python train.py --n_layer=12 --d_model=256 --n_head=4 --n_kv_head=4 --head_dim=64 --d_mlp=1024 --vocab_size=2563 --activation="relu" --norm="layernorm" --norm_place="pre" --norm_eps=1e-05 --positions="learned" --qk_norm=true --attn_scale=0.125 --bias="all" --tie_embeddings=true --parallel_block=false --init="normal" --init_std_qkv=0.0352 --init_std_o=0.00718 --init_std_up=0.0352 --init_std_down=0.00718 --optimizer="soap_variant" --lr=0.00315 --lr_mult_qkv=0.5 --lr_mult_up=0.844 --beta1=0.95 --beta2=0.95 --lr_head=0.0102 --grad_clip=1.0 --warmup_steps=134 --schedule="wsd" --decay_fraction=0.576 --decay_shape="sqrt" --final_lr_fraction=0.0 --batch_tokens=131072 --seq_len=128 --doc_mask=true --train_tokens=738900000 --steps=5638 --dataset="wikipedia_en"
Each number is 500 + 50 x the weight over its row's rms, rounded and kept within 0 to 999. Layers, rows and columns count from 0. Numbers have three digits each. The size before them is the row's rms in percent of the matrix's.

# layer 4 MLP down (transposed), 1024x256, rms 0.116, rows 465-519, columns 128-255
098:448448490488507503519412439565596536473463480487529508516417589455480418540458460512494506516494528492504511550540533568582477448555522525523437486552527587488593526558535484537527439506509481528476527704515617443464609501576503550513473519491459485522538518526431420470465577393493482516504481542461490455452568437376437551524428504413491461445529561597544431536539513549529624541483
102:513426475381520583503439469567412525408522456520466602441474475441459514513475451425470520505524464471554471474591490478398515577503495467557577497382441478398484452546479461481506509517456489513500445529517483558407445580472390355415496528490507568410500512547547450497489479495554604483495473497528583509493567440557543542504493482475532435599553491410589511524484519459541482538560
098:584468504492478452525468467529435499502531453426519488484427437659496539499466537520474497468471430463472480539469540489435523493490417530527619503613416553497430478507503593451479517524485536498619460553536536508491489563552542443553573491524516444487400517533481534529467417374560549449496453470468525443383521440498561534546452498447476514510546469519435567475452532432518458557507
101:489504512494486479506516374443528456432504574536446534538520506495543496532566445610505514412605511550617509575513470513502547529503539470501542440558546526490450523551449472439373518559451430493542582484508460469559482404528494529468552407540521538500452407482547426373513541514559473492499491571416459544559451492490512484542579446441528491403483490426535607495510429446432585596505
098:475507472519528479561530571509586560507509525473571475503454515482478605444564542555442517492459603539474575472555468511546455488511520532547422426622530515476579509525471529507423507416393547430544505491487528602523602508505489488589486502476504533380543407474466515580562519542496566464407517562468507443556505448513493523495427542341545552463496440551503534444489497486506506614514
088:516483544592494582522497528523514574560538544482482522444459531554440571428557563563447485557489451481468623558425457542440476423547466452522536446462517483517427448488557435482504478587582502402565519480474431462511559422549471500495439521551520614565483489529509507585518583500505531442480515482490437550586563499383503522506588407498577509527491485601462463494525469521535482490473
103:443535551495526462564487470543531508509490549599455453530514520529451524455567496535500507567467600440524544447483572481421478371478397546430509466502500479512609396501492501421453520459483520518461512546488520459450533496508412461517560456416545590401450437542483538519522493455464444616452515589568502608584501502412498429524483403553452449467402462468511464552561553456528500510454
102:535588496463519449418509577568576539516559495601494492381528626438477481472473509498444586556509473589492473537432477439538455526469494539433568439486508373454475484443481502453596596614453508514427498399490481486486562536491384536496551455481531573489518499460560559497501510500531504546511591525492513496570473549468477543511465503608566505497401476491427415502481483446471546528483
092:479546577475533453513456466456540580568514569570531468532493447529545545435458591446479473551490577559526575508612514598505531385533478521436600533449475479425560502532498508544473503380528524493507493417524567555442569493483437446591510576527534416511568502490466548470509504521503624579638515507532520548549587503494501454524536482493566507540537509484528414510467545528490533486480
098:530433539558512496498465532559453555636562546500493513582535493521511414493500424449468398543530506459576462540536459465519508478448418534533508520504514419554549469436455482538523444496426497503555565419474550553512550506555435458397501435415524608453530447439535587483525636495578423528450518379520473459437537468531466489544489501571486505569424420568408516477584533463458486504548
093:446468460412461561551500584437513570500595603535557568510503484445440549478455508464505537425428478508462491544542565512444572485514398419447477438501554467527530479510541551578455590447478467506484490533596454527474528582540511493502464532556534585531495447500457513552406524505386473456592487522572479393449524523480521562536522452539481568482518584448504492544434544479496588480488
101:553516473496427473517534568531571562426491466516554572491435568378547468492546502531386506474489462558431518547546553518509559645451510537543477509479399520435540526501537579534474471543438508549514479483525479542532506568480446506418559525538549444566556457535499526528510460439520461496428527539493529409468528429529555524418551502486451606538467447513533440444558510476513488485453
099:481544432603399504495525491549525478478503620481484473368462606537438426610475588506411594509597518538538466542505507533515479535444506482506514456520571461480465512598514418486486372506449474484452505463515449388547462509618484488498506476467476363495402497547493529439528477480350493523550482616467521430500557418533517555510489465416480514476505416443498483537539509537504544530513
086:551538502549390557540572436470425509514470505583518462505468514525471516489531493493503500512453498529540489599511412636533506507458453483597582433440475569499515539549532485439485507486448450445428473479483510544571544430520505474495529535538551405425458609558493564397530500584548506494456550512501503387530514549461498579514577449544472431563480543503483475545486384536539560530502
095:439575446486444483632546486584536442517544471516404522485506470550522533548513478516538472480584528554467506519624465416571545493570426506468469494504583589591568391415514571379510556538441525491478482562516476575529570468534535529430603519531468528429515536481552538520420498494535519547498575543407513490520521501524501475582520546503484567568574451517516478411474502418563531626495
099:495430505412581457561529434518583465468508536589452541457467567568506535478559532499497426454505402501462446516621536494597493488522513567553471395450481445501552595462545535439529503418534500457505534433445447393423473483579571502482576482510511536450511426513529506489458578407485431580553535430509426506458437470513521399499551488485474464564450570537449512395506485558493441503550
097:446484463516544500527393450447523420519542461530435504486511521437605550580494558503485447488526473552490471481533440531592478513577430503514489410427439494469521524438523604445444381490527533523489500537617532439542410469503589542414505498436429496473509530524402467456492472511500524448516557453590519459480427543608489460507562504525477453558458521610492546483482451536560519503453
098:508465519519537408437514524458522421513474552508524435479564466492469530503531511459598489503458485550493466623551442584387481505519510517479438464449477464511471365563561430507440493619448512483534527546495565518493623474496532382510482558466449578466418541469489533518507438368473408490580429389513522493534543467440411507533364498504478560484513476554541535544568475439496528515447
091:577529402594485553493516557517510448515540456497472600496583462467557482486486496514459522470489404489546485559527528503474544544574548555526451515599547502520479475527550421497526451507506495528473508406551474557491526486560472514555588556682528633479543558462548489451491553581597461441573542449543602530493450487497496589503443498535501470517456561515589482456488505528496535506521
106:518510486497444527532474393472436487497572485466557502528495522526552449462487417498581533581390423423552504531439496390442464528503458540566423484518486478434567478451497496630497594475451550478487528546468511485546562513544529529588446499598557512594455515479575482577562540482554510531536475484551497482549542527516503530507479481532597587480517367407549538405528537569535483414419
112:547564483564489540465479608383516427445434531561513539440522554466389501529444484505548457503463538463579462538518497556509513518498510550577552489500475474470442465525495504467439435505544544428520543519580500569427452529493486476536461517492547443509506501479469563571497555577592492489474557534482535518544550522494441535522491537496547475457539535566567466487420503565606532590455
090:548523471486609525449399492405493476517540591487514526475576481518513542478571460369590474409540467538424536516482426521485481591474447493407562481609520538507487463444488471453476427498541491497484509510510449435486566505438451499508421554546445503487569546614463538575548525577481451493356455470463460515492608490404447546512478545593376542496501529541470534508576483502506461550525
087:454487500419433580467532463522436500512616517481568505539455540532456498504500495492498487402571476478436522473508372453596412564493492514467462473524488499508506420482465472519467482479527527446532513644462547634455485621493466407545468515521474498522643520446507571492433560388499507522462416438522498490511463411524418538534511546539580514497478428540539577429461485541508483480560
099:488507530494601442573450535529506503460453563447534439441519374445457446540525467543581390533544544545575508522492489451576456481433495567459443542506514601537508524414512481513439494503602452499423416558494521543434501521556483457459526501528441527433485462507410386620533457445533392536460507504441485462498436456571471440506546402451591474475517405491438509524441560518504549540543
083:456538542433482505522551544531491524555514585569451560529510483521519552529524570505509515445531489537494512472468470541473440395501451524449496539512538447558559476509484549536486591476414503534540456537520418527454576554524491492540362478543498523514570441517540474556461497523489525501506494514531490381489552461496581513533558437495513513419452444445484576506562509561494505545526
107:565573519550515428547494507551465525415386438509492486484410500413494509515505505525519504485531568542595456504570546462442523571505488485449517571507533481549509482502484571538505448566512500546473451526496498510470546616449420529494541490402505476516561519491452505507543538549407467563497461621497468466522548553498473508485502552511522419540522492475491496570468566470395597610599
103:472524453570456493547413574504472500520422459474473547572530573604409511508393579529457523498516505457493532520486521539520425487509528544483510517477403550601463584560538594465451592531468474495469528528459456539534512455611458490558438461496517491489481521512451494474497567509491458469447582559552448485538439508418490523415506463445427526494511497524442532546483556456503528454446
100:541431509417487525536638486439475501555505462475459518446552438427462567506504484523510450464549554549501573583543446551490508535487397471517413441526491439460443473456506483463545578633523615513442491496486465435500553431467450424477498391500466418523609472517513459509462499478472523537445508504452446536509518499456606473449435475533508494604513500561483529472481488559540530422469
111:602508538520566477477454440529535495539445475420505475391527448500497574514385477502470551459549510494525432490417529556500584476542586517572536434491550516504542448540548378515520492520528578516510518481390584478462631483424578495467547549575569471471416523585519505582547426477486579506467482402490564481508427487448465408540468469441446571479459514469528410468490500498543499509468
105:575325532478481414530470401474449449408428410457461507532464551519454547434523508486553512553603470433475532530491532441511450541467468526555407506553471503484501366491492461546448447484540506546510512536529504572442466542599494517477537495512470496453568504531542474433475510554481393427538454535453492533523475539457481493539306461395485452522456599561540526544482474535472492533465
103:514442526518495507605553489628409517522516505500520541524449517488514477568478520544578465500524469494535534569407553425501518488453413555580437500475417438465451527477520437469529541470552505432534376561357581465514565485439485455523548466414477475599453533549454486493470428552515456446489440467471421546518384554511490521572472506498523508540514506573423449509557357461444539488443
107:490549472474442384383485431587456557525519485523440602522537514435455528503515517477443454556481529572549545494539518540549454491573503550459458516589478467609472527485545548511479506578550471513441443489455441521483464540480537496513499598450514528501478494515510575453559554503420426496575562608449416565546496576523525483533442505570478505448499515501522456489496544495539532473514
081:510476479542526472570489534486518583599520480439519519531425395578547461486538459542476572530523583510509533492500438584421492461489480503537564543466513372469486587498509527511493577523478518465506499515645508545572527504482613476558495555547584445514494494537496488591522570454591504427481421509469532422451589406369486578442502518527594501622582486495478467487487524451492517517458
088:544475485615507503439541554581552487398491460499449502584543497501566590533622536470535506507597422447483488588485468462522567610487505454577510556473547502508515517454545424432508455434434595546369487617502524431498509566526469595391539554415484446512529417451434484428477507490447432489502572524516417586462506587490496471529562490504477524525541573564549489468567438563441500451501
097:505539412537469472442426496386454531478550448534411491454491518528570568374609514558464488521565534508464529487474407543549556557515560486435522527530500429577538582531563454561544556487595543551359563529551552561510483527539502513583400558510551495469530471505480590434576499506569587544554562495457496466606514448477507477488517490511507471515456510528463474560558590465486456499497
087:527513503443489482490496427490504420498454576563458509462510446597548505530469501488549518558423512522490520452564439579481518520480465605513513515551423522445557558512398449448533481487531507487531495492372525481536561574481467461446539478570485441450474461515473493544569362477492530413525526450537538557474623472431527501458516580573356462525486443599467552520540511460495496588507
094:496495587471503486590413296538514449506436580598541405520543543539516454494497516458531526506545476507500513457469506514434527550541577569477425478465452562553464574548557430458448500487558541495601532452419564453395517556502492473470501544433512583479472532488532444563525489502451528618531502518569393524531539470445507574478394510435423479545486457538498548454483505350434540510486
112:472514480419491543511506398519523589444554475552448585549508486417479527553558546521475495541514447451507541598406463528480537498497453516385528484522460536448433508530531442455534535500540557443509496533401488450539507491472470552542389480467443392530483522435502514500476469416504421508441545588487493546531523515377489424388459529545526478506513492480558589546551507465565467528527
107:603605457552460456550528508499490452492509490486627457585529515440524473459550538424601384496479468460498533433510589548377526504511540580491457547438480476601548390600367477515453542500544532544600540488406496490559527567470494476524565564444495499503502493499480436478562489502546453542478478518432515440445616471468466457485518487519528525470424557573488511490521487464599473386546
084:501484471494484476487505489494522394440513503477502595570608496475501484473463508538520544506455465513493538564518457497436509539442506455515501508512508576464508512475568499619445459527497515436445434509563459471475503449581507473455505560467545410539476583548507416446483555563450466394587489458585438376515526540518511571472464520545504435575544507414446493657446451593566575579488
101:448420603499431450456531525493458487533498594470577465463517493512579465545491594482466559567509555461488569551462410472511542560506484449543526523536485452489522524534446487510399608567524513480463472536499431534461437544417558503565513475495482522534424578514424455476558516431554544493414500511469537447527544461438548457562481437478541387467494616460540461473466488536598478494481
105:430577457545522489353491479470441483496475550607502449647565511563483545435527557437566475524536479499573402484483539531563509441524524547439493483590483388399481423473487527499489477455518495615443546498388522498537524493570478481469458515442479457516416561524456497519547412566506469492552584511429511521486528533465480532593560555614467553560496525532505470477461494463475484569465
086:452487494539525522482515405574502483566451531517500521554463509543500530499457484534587491454480500491542548483473457591498474498422471571490583500396521510515542514453524450514483531465462642407411506511546590537568594484563525481532537565513536549530454471544464506478542482562558424475520455472556486349516501536429523507507465480502543440523537512522529514575523571420523569488505
110:473502539625451432583446498451535513545513441539474575504485457475464464535523593580472564509490481501503503560516490427492506407501519496407482441521456469528504587634482473533503509463488505537465451494504535523504461610495543547527476504633518493534429507473599433546534536508519550606554538520408450521489521510419535472481481504488414528532522532554433402493458515509402517519493
102:577437509427489470478440512424456478604460560469415442586601557523607544512572499512489562499418567429542441541436416479538451479512535545450584518520439390571489561500503564509536506465553607429472554566510538446625411487474622489465451543462527439536397457538551469516542513459560462486502571526489540495467512440496477525410470492513585497482451402476490531503456525403570517477482
098:526492513436483484428498416433480502578499531634483537419595451463455492431481525511367470466502548443474448462456445493519446556529489579491581523470472464472506445464553514489380440561455510522559520483536518432537516496491496463507625470515491533458429574552586508530545504503512617439490554500484565546528535494516503574502476440574426502564451472480500460454559501497523565549444
108:519480496492519386507501453455514535592490474472527479503447522489516564437534426521605567589564455472469446564516461423475525524500425496417477436445618474449450498502469532391415517470447497566472539508475477512486529403539550501462536520517533496473470506486528506528480484524517545434559530507497476469549486506524503478470396482482404548483458458521513451592431554535461504498488
105:512481504541508606544481624439495550528478538490501531516518576531517512589546504540514578390503483482519542474504445385455455402493482502496455595518445542448504387526475571388543471474557522448501461506422459526469524453553562473445529494513453525494607507466429553452514537587453462496557457441463582469513496459492557539499486499549518549533492513486544467529613457443541558531471
108:538536501518446472487486478526496461452548451457473473532456490565493517436603500495445551621548563531574536474560477417539490470527499470517566572328475584505480610463515574566560516514524544550551485492469508454460541577561540541500548546489466549587461538503456506560518435516542519555533519544445465496420456445436439489484538530414563473549483468556464506501535488423465469484505
103:478428568447470435517495503462507397478470583443504501478551496442449430472492648526447507455521505408591585540438527428431533533482479499502528622469464452517545422433555470440556431493536489535447564484489494501460457561483503459386531387507566559516572505433525506493522447416420536540461516511545559447558475565499534561499516509541457560483449548538433467534515462498493513503481
119:465501527635441410544406545577515529400523537425499515529556430542479466591442504488544462505454493556530476488537454585483472597556521419478556488454486443485496460577491498573437424554577470585587456521512502524510467448488559378421545521453557575492405467506469398447507560519459532432538479589577532477519505475468442519542449519438502526510573532386450442496502494463481599588476
092:509542497475517542490497501437409465414476486425505431561485398418514550520552472562523510482477520559465588502538494468537534529451531471422482510516483435446402610499452522498561492490417504450434486518563467485548567470561541537549495492495505643540522540486455613557512508574423537484554571527388490568482466498467447587517423566406497441340569523454497519515510515462508467569430
102:454502516488573449558566509437489456561502457488527471471427363504478518551519517525491509635497472484491489440607584611425544405538519513568595528518616442481575578442486524493460504388544504485461453436572485559534467430541447432506464459517511550453523447524549527598503519534513509505539545473430551557519482462484514521436521566476490580578515443493552516455444496530504450523568
096:540511497498512529500542475483486503488446475489445465515500439513447509490504553477505484474500630539466447516469494547599502548458542493426509491517479427519515499429481461514525504548455466487549491523429482437553546528536469600469512471490471411546557471577562575431442466492555387507464465479408440511537462419528595524566532511514478451462400464547461468510557539506458549468441
106:587457476407532458472530447495488435473535570502462526431503513492479538517565455501491426473561591564474535546476491441485417566439512617432408532534570595429630494506540424419443457497506486463534521549550579458559404525548450551446592454530483473524450394452529463421484551496438446512594479466469342505550539550461463500490538510529530526556412490572499558474487607528512371598568
# layer 4 MLP up, 1024x256, rms 0.112, rows 466-519, columns 128-255
098:520496512482517518468535458526560595391537475541446569440512472473393502501376398477460632509528546542529410437511491503388505531506504537519562411594523539542518511510557512458577517510485531520510537535489540562425511470506420425542400574534412556459552477508472450407522450571539470579528424461491534481442560513466554474442470470455450526541487444501498513540575452512419510437553
094:503531567452534572483513506433477469470415515492508579515564485531376391541502491532461430546558477437515502558442433446474461447499505611522554543469473577507518456445541395543502550504544432523538486543453519471468568531551492515489552547510538496469583544440552534454596473512471559519538605457519449450510513535542538471483481470531484447405415499527485518478459481582534453483417
103:473446508433488429566465473516554491549455531433560516565525504506479495532643434509569525475520420466564496461472463543433457528553505501579498460471535535466475474520424454541423546506597562521573640528443561464473474456488523585436523542531496529523540500473538496461441441515416480501484478552470454442519543484520552378559572487524499507512517545562447561534470459389438570599479
094:509524481507471618526547485387525407444457561489558514529490478513538384454425470453467504564572506508450536542495378468566425539562420559539524477486494484443527546466531468519487514569498522624444585513461515467480473565411523467581583499473566498501550461445514466460496472441508537493557561561535557545490524545474551534430394543479528475522433508499462461486420491532575548516564
095:537487490497442513489546520499571524422577420562558590417490521488496469435578483444442465595625638540599498485466481535514463513510502548559432491424548499405607473485416490414538473508420532437401485474541509480403502447467468545413475451383456564505483510479519459472527540518546477530386507467615512525479562559450531526490463515568513545536495540483428468420475440471536487534469
101:541494517522496500571542502504491644510518498538529559487601542574551346477406523437515442470452512548475578498601538475588483488483438471560565530427547499459489397449521556475477489395542457508494495501555467455523472516461516545447496425499482589511501516416538556465514569462465549508570500452512540494616360466476581381420462467602557496514538428510518527462512490519507506451482
103:469487356583519512453513535506482574502491497514428448501490483552576429586472426537518599492585485468504537580520463486505478470423526491459432410459473470407498424517506492527480563575433564551478524534512465414560457555545437537472456520520485525438530463434510445506419464477482510493471501479480517560519469609442492418522437420425520560556472489595559485512520463461618542511535
100:447518398476444455546492473567462544473386436503488408443575420571518508532461514487521574463540550518448504360496565562545530435564484615464385524464416542492469550549485503558475458525554492511534528436600417468557584555375522534522529561545440500495442492475530546449547399483365467475503557515545524447423408503439520514500484591530526459544494464543548491511490527579522398496470
096:492528480419484536471484503639570482558415494529487534408517471515546457537471475467539488581579504459470506452471466463450510564601556517454565541479524398420491500471454530500548470473519535534461498483510493489419464532502493538560622427489575469606416534538441409504422559451471556533559475622481434494584501550539472503476517567473452510526571568570576474466437460546493513541485
103:545532496549516395436520485634453477474535479513491521476567472524562477557434495518433425484447525540483453500530439502490600496381500500468462514509442407546507483517488495529519463543566498528570449441501488501579488517428497542524480536472571485427507487494482533547538474447482466534595465590558450442527435383529536522496477511617437531642457606515550523485578591441537476465460
099:525457523523530544541517505504442508567531535542478577539501482541461544494476423449525520494541514547592507521495524542509545496635350534519418539582540421421537454492626458512533436518535460516446499509484400493487467413493506544589399498495471564414531511490381519427448520536480434595435436575565489569501487481542498496503516568454493539626486546460448462531538544491504471466515
103:554496465491489586490462483398537526463414498394477550566484511455509438465478496486601446540471471541482418425402517419547527458522574586527446454572533426479459500544528505484447504525537469483453500507509435461602572507559522491527485458555507403555546408491548500575410556440477519486516543473458535506512517482572518403557524451530561562480495503567532572522407483504516444547450
096:385679502544468505454457543498456517474420492578517575453456445476461483501457496526508489528450475539435499524563498425530490363481539553515517466476430463468385487508477517473504490564572547613419519459409462505436526514466473388556500487502468462520553469526508468499449477462541489516464486595500531529549534490373529558519447520468533535453547482536457554512536477495506401515431
100:551519535493459558541483530514554445437558552500401573560587517476537496543464492551520431539514512492481538468497541534511595579470507440558478471519486654477539506499542491508504552502554530523452488463445536456522497441427519512539590423490480547549449480385566499530396587513541487527560448482565539546451472486539520522487515488494452507465396539500514557369570407445562539544433
096:463449565457496507492435497449440463542453523595511438557577599528567451514571462514579476484471494539507429471500523460440488451614546542483485530520491470478496511560572583509568481453513480495493566625517485507517470514467588465598471529589482531475483645463550517465502490450472485481466485460460490491555604447478508531502473507437536551625557453529488479489461504483506564505456
097:403545421498502470427526506522479417567478511504473481552595471566577476539428391479471547536490537542605555474454481429505394469431448458409487573518368479559534503505552525469447569488490427571498465467542435495463549536461532520551449507511548515457430549497523542504504562483561381541418484542447491600559492560584488409448539531436476494465528519501513498460519476429550394597541
094:518469374533555536416594539559579398580549559515530500510548451463511446492421561461461477486480562539508597531505372430494510547502605421474473459399610453634480503556580503515453567559492466486526598437522489528552428463481522377468507570540532527543496536539487532449423499483548435574519532406483537392520399483507421487502460502460478545568557514543525470491508538484535486475470
098:516473443492572494475442532430484563504557466479482456525550399464487458452428512450536547459442428455464484458470500446555582471487450495521470515498508479559543471517425486459535495554519496587447509505449528564552586462410441463435511521547450501510564539506570557551542516529450477494447515526471499599506509513544508426527535347560535588578595579444520393526461452434625437484450
106:576540524513514550497581454578472462553533527502492493473524409586439540514452438515513524513516493486462365495500464491407492427549463550563403478469468525553556516479683540434536558537486534489503413546464463527491559496461512525536449431559524433551502482485615573444598461512478487514501458465492524520558454531471501501473547498504512511523459563550509534477459545582557545511579
115:420369362494526434389513514464578458495504508542502534495487595536504474549412500439524545511423529528432516534533369456500452441487449485480494447457483535490495528493451544480406460528560498457640480523490495436515486501453472437495501583579588406529507500549480547514425495518416407447466546578575514612472447424513548483474502598514499534605547582528456490453558607490529471553519
095:517557423467499527553436529479482534542514490566513517460520512538469460502506562475499449430478440433505507488561369550499484539549480542556441513490482557480467430475502558468501523513481514535450522476459466424502585462443567501514530497470523538503600421457485468530532492467598494535500371579517539476505503529413485554554436460575538487519479500562488527478394461515426563495483
097:526475470452470450494512522560492478510564472521484514462492473454579500484526554549514453566548542479517415497494508420512488539448529442437444506559435513454593560533524555494528439445525519467469568418450499428437385390499509550521559491415409464468557525518473409607515431568433530483557553456437416518494501543555532506447533510493588531486516584490366538567549493492515526595435
101:606551539545417466427537556462516480466523518536462545466599477551449539477483531357639479504474558471542498439492530445462497526453470528476577502488516590539512528457494551444516474655451513478610513509419476505556494466459465482472531499519528601570529545457420583446441504444533524567434510506471583544522465532608513443473467543481552576523534499528512548552439451478519524510399
094:613551440544526497481535496481507508528439593510554545526434473510454494518442507510510466513500538543487427532515351485479588451514406486542480447506507519383484479504562509498541464473514451533492503482548502467452453485462455479556542471494463497485498576603506494493482498541424481553520470571559503444563410473361502421452486550530504474552483523532517424537485433515522519547522
101:472523556538529502557622549542424513478549555519558533462451436415541444499435451527526522497475510499491567489530462528552490463417553488499506502357555491547489477456531532522526509597541458539516509473413448442457506486387477506553509377525545449482527395502494431480466437499569436579470552456484522595500562556460489372521520541532501470434476574542584435489474553475505558523500
099:587489520497539486553524479518526525490553443569577544559558454519461508559500429470461472501467416434503554464597531549469404471534494486515485473526449354454416491511528441391463520511451482516569551428478453496599475535492551620573432437459505554505404433584495522473468448435532495593524580499491568531526469610451487455538502449552489528497480496456485467475464536487452482457486
099:496438562512478499497500467534534515511551546448434567553506423509441493446413414512489643540571435459517468518503480470589516421505440442491417532507545456436517513507464513511466487452497540466480480474526422561575467560490454539489504534502555467499470547508457480467496510512572520615426525497525511569522473509545510494452546530518501584537541488501476465492601406509525504505576
104:474563530516498550380453493500467497429445485474496428509500491392484456553457555440492417517484510505475444440440492510584509618427574526447489577454398448478538506460502561587514453550463437512543477501445472527559484396495535496560515543508493576461477471593454488506583422524568612575483433480563481455540571467558541524567510514404508451533595429468429477495467530550469507415457
098:480477479516549549439480399432475429540495535524487459543552544549429580655569440449493573574580534549462518610435519465454442469462417471438470559562464564433496490562586556483587575487554417506562509543463419501531537492498522489475483443487509466483476535485480514459537604475516385498497487481437537545496475519570511499510540473511483525485576434512388399504560455534501419537532
098:467451605554502501536550496425512449608374456454386547435391416542543508497575489536533457560546527538493490497434502422474481506519528475482399408579526534400495532545577515413555469530566489502410480464463497507515568515504436481492432500521476454488517459539463545533495491502505529515424564490452437449494593533451530637586515569509475425439490456462417483542435579490523443447480
102:455467526454570461461560572556479571470519543460549514484463509471471472473397475497451551509636495460569564500498536465516461462432541464554482490495583532508527531506522516542610491476505535518463517469497544549591501533469467564445575409498430489584399456477535465472551583471545414481522507429388516542532528535468446459462433504537622400447551559486507500479491598513534483527422
082:499519438510541543455520469459451465415473576472528532396520575464478532493467508443509409518498508541453528554585506455503511381477459489540516501475521560527473576504503527528418528449531446499449489507485450528604402597481512476457416449509496528445507474441461503410512522519473492513546519495597534453517506532556601390479495346490399435480437435543543572503480457513524507462522
093:359615522466524454551497447613541501479566552509504510471485480563481528526461357483475500534555459499558488529527542480479505496491480432587359410496471550439512531541508496468417490492450433543500473452477458424424420449428557523598517511479447482498498469493483523522571549467525514508480493602486506518460495514504615511412556443524574528528471560447437492450504477459541403542467
106:511505465435506566513505553546420477435492550506562534495548439492399530492543553468550493501547556541605557593504488469486536579575533570540527464510523578527566481539554528455610573450575476502504538515400456406508532444513603585498479597536491529520577493555476558450456423418437522384517490557488406494426459441514553543468544435443553519526467523611592471535523487522514481466463
094:531491575490472511600439424493541556531517506413528509467424540397597548523435526491444484498556517441437508516550568514520495541576411528511504550521630533526497556463491545532531435450425455507548491458511440530534545452416525546521603473469479443423550473546613533461466502528460497534597465553510567411521504605567432442551533530465572495523533471515406507502497488598541466399548
093:460494460528511502522530514485521545468499491451578531514547427423490509528428510468475497431477618531508427524538447498549567417423455354591571512485465458551491456537515629502535500450490476484549486488450457499494532453486590554513509464520462483513454384451456453520420471499462442492491620486462510592516473620483465452463551550578551552510557509538474562413431551560509500459526
103:494482467513520574470505454451568542480477562515480493529615479430468565562483389536473567545479477427563454432548453496512514544477415477637604522539507419374487479516516511495651521470554639478482574502510502502504552495444493438529431435496529437411547524419526516504483467515446500494422451525497447517535493566496555490426452470413513441486558511519476527461474568562491455443415
103:430515578479471588502503562413534512536539512512374424492611510442573593394496521528560540546544504482468529519476544486479525583449501465398487516492466515516401479554492475467462563459446501525511436557509549496527519536518440611398534541553513551467540472504532435503538555489424497472492449478434500459463386514442430598533472518433449527522475452570499413484526515518502502522449
100:489542471544488555505431430501521494592491565537503593535505521402532543476437472494548412499442432529440460570553463558568525464500537461617495450563524444501535551509447476489518580490469596586460549386520514529497480458531470547466536511444574632539445443531497504545484560414489488465479533502489484494525484524488473534447499497492609586415507503462480418499546455504424492447659
100:568582560527508476427493470538474564561523537491469577542516403523539509481498553483509472508590478525559479583435517501511493611559577519499558495538530505582497495569418604497542512552533548571504511573531609519530548556510482518431475537511451450475538570482499486490496600484504416420434546483445499472437529500453516417521462613510462458488473470516488474538535511531577442581445
101:497420525466489477406488548497510507555449598440490530459455504472401493519543557493505480521484579434545540466483522531481465519524609401425576496476518457498544396516443493525528527465443501541403437493481548468509559488579502613569509542492409464519539559558507477599510489397522491524567517601499453411459434598396463407489478520527459368459571504503433477467503502544451478398506
088:466578494555452467498496594427551482463533504603453463467498490614473510473439533526509542487391507475539504443467476509511528497493486464525478565508510445539448487512561531481451447558515520661564463418527488490517415530511422511526487478519547520550444389523524467483445486532557503431559432584561518471602502539498462450467497506480496490446529464494553533452559568525466513462532
099:491503519562454541539526469492582489509477429505580510436459466485482439468423497493518554526483503533510562482433513568499417478627437478522475531521520460510439571438492486477489441547601625465529495561609477551456530420460548497496383459506477523479527456507479483505492554497438423481547493361471487505451571492528516551503530620490532531531528490446565518570465462430433399540521
093:491515380535451450494456607458469505476528470516426468535526526609609468565499489419456515528585469570483561526455419556427537505467591466553589451524441540479439509509494475567502460488509531445515507503446457430443534492455492470505518438468467525517496485534543515423500544592479465450453499502540470458498475472434523485515537545378531521592609429467599584545450653484585570508481
097:580470501443506466492493525422516516458539559487423473445517507483531515479463439486425449591541458506401467408498551489505477499419500529454432434547568537598481483532483442510504463434436399508517556541581481499493432564430545402454525545421458485469469531467545493506471467473489526417529512555468488556588491493575476576675542431493455509505556506590502474498485460512443476412442
105:517534476395450505514493576559428399605467511507510374488516539554629562472609434485547536537480403485479495558518488547506488489479507495521503508548365461524396462435453478507542459492576528531518580483481443526492537435524489498502536598497485502575473550594389565493556433498457481550567445495501425447536440454464472449469467560507484364529530480471546546613472536480484423463544
099:569511548520523636545630388511562510575453451487563545486486478573565506522598474441585498448466524458536551497472433494457548525557531586486491389511432546524493483565415569411451371560556491513472492557402417569509467462502567506479537509563479457601440499465453544473415551505413551485408470588474573496498436538491525544461468523447458487396561432511436472545523502466517560521515
100:508497539495513471481463457536490463442412532598404543527567456529569419501452453453576466491462503658477550559509510433534458488480531524568536502459500465536462504456567527528414501491522501572513515495472450352495582555516490531516518477552509544499464545475589551454468491512353573481507574474496500470531499487474451542440511611525456462435512492484480538494454510521467471440581
098:453576559494432450499487513468462438496569559480522444446472418440516472478508480549399531500568522518547453443483414542532500579561481509470608423619502471548486451541456515490547540555509414574494440585507468492571529425496467440553431418508553467572497470456494476436471502468525507398532451556511519513547532475455475424590594563575489528469477487474526439526517476552471483511547
114:403542506507553467571468478511460556486601414532496406452511450582527439548500492455505470477418488456501466477540511533482537541514483478511419393471491543495513468528460538493595493453513553507445514544496442486484536432507473514506584426471502570504496458554454409547471560484523487473503579576513585531471423497510493578647430407510517540555572499489458389554527506443511552523498
096:603617451398562572469559533520550533504457501519525517525509543579463482383410561508552548401431440588454440604551477513428437541538545594464472504489558427490405574595527561525464486573455452491528620541525469417561498509600531505539543496459439606409606469503429488462474452488572486522597455506537506525559418520508422464518499472535414526419412552518502512553515521491464464553445
099:533531525462473475443500535446476481554425509470611541498491465496484500519496424400456478540479541462452521588553422583387509437433502490523491478583498457536497462585535565467488472389516406506421575565486440496473543487438562627530489419519514523525444546570486512500588483475493544486519497452462479481577540442557556363484572544465421556597459499428519574524431487396484556488514
096:507505476523507516535455407508427512505483532445503526555482503554414553705490451475497435459464540594486544538511434367530524473408527530518571458548479544510580454547444410589469444539423503504422574503492437489583428540490530487469571428472478478467668443566530515486536422459448512465499467465444480531506504491474576515448557450520464522561469490428540512541535498523466426570431
103:512558489455550551562513480421535446522529510471522537516548521531516576554490419444474551533498588518481496436543515473574519460416529495469528519483495592457534492529481505422545461536432541449515518563497544482541572496499529505376519483471479483475462436448508545396489530498570502545558520535420473511421403548515524479483496533428480436387430522581494512515551538459497374485516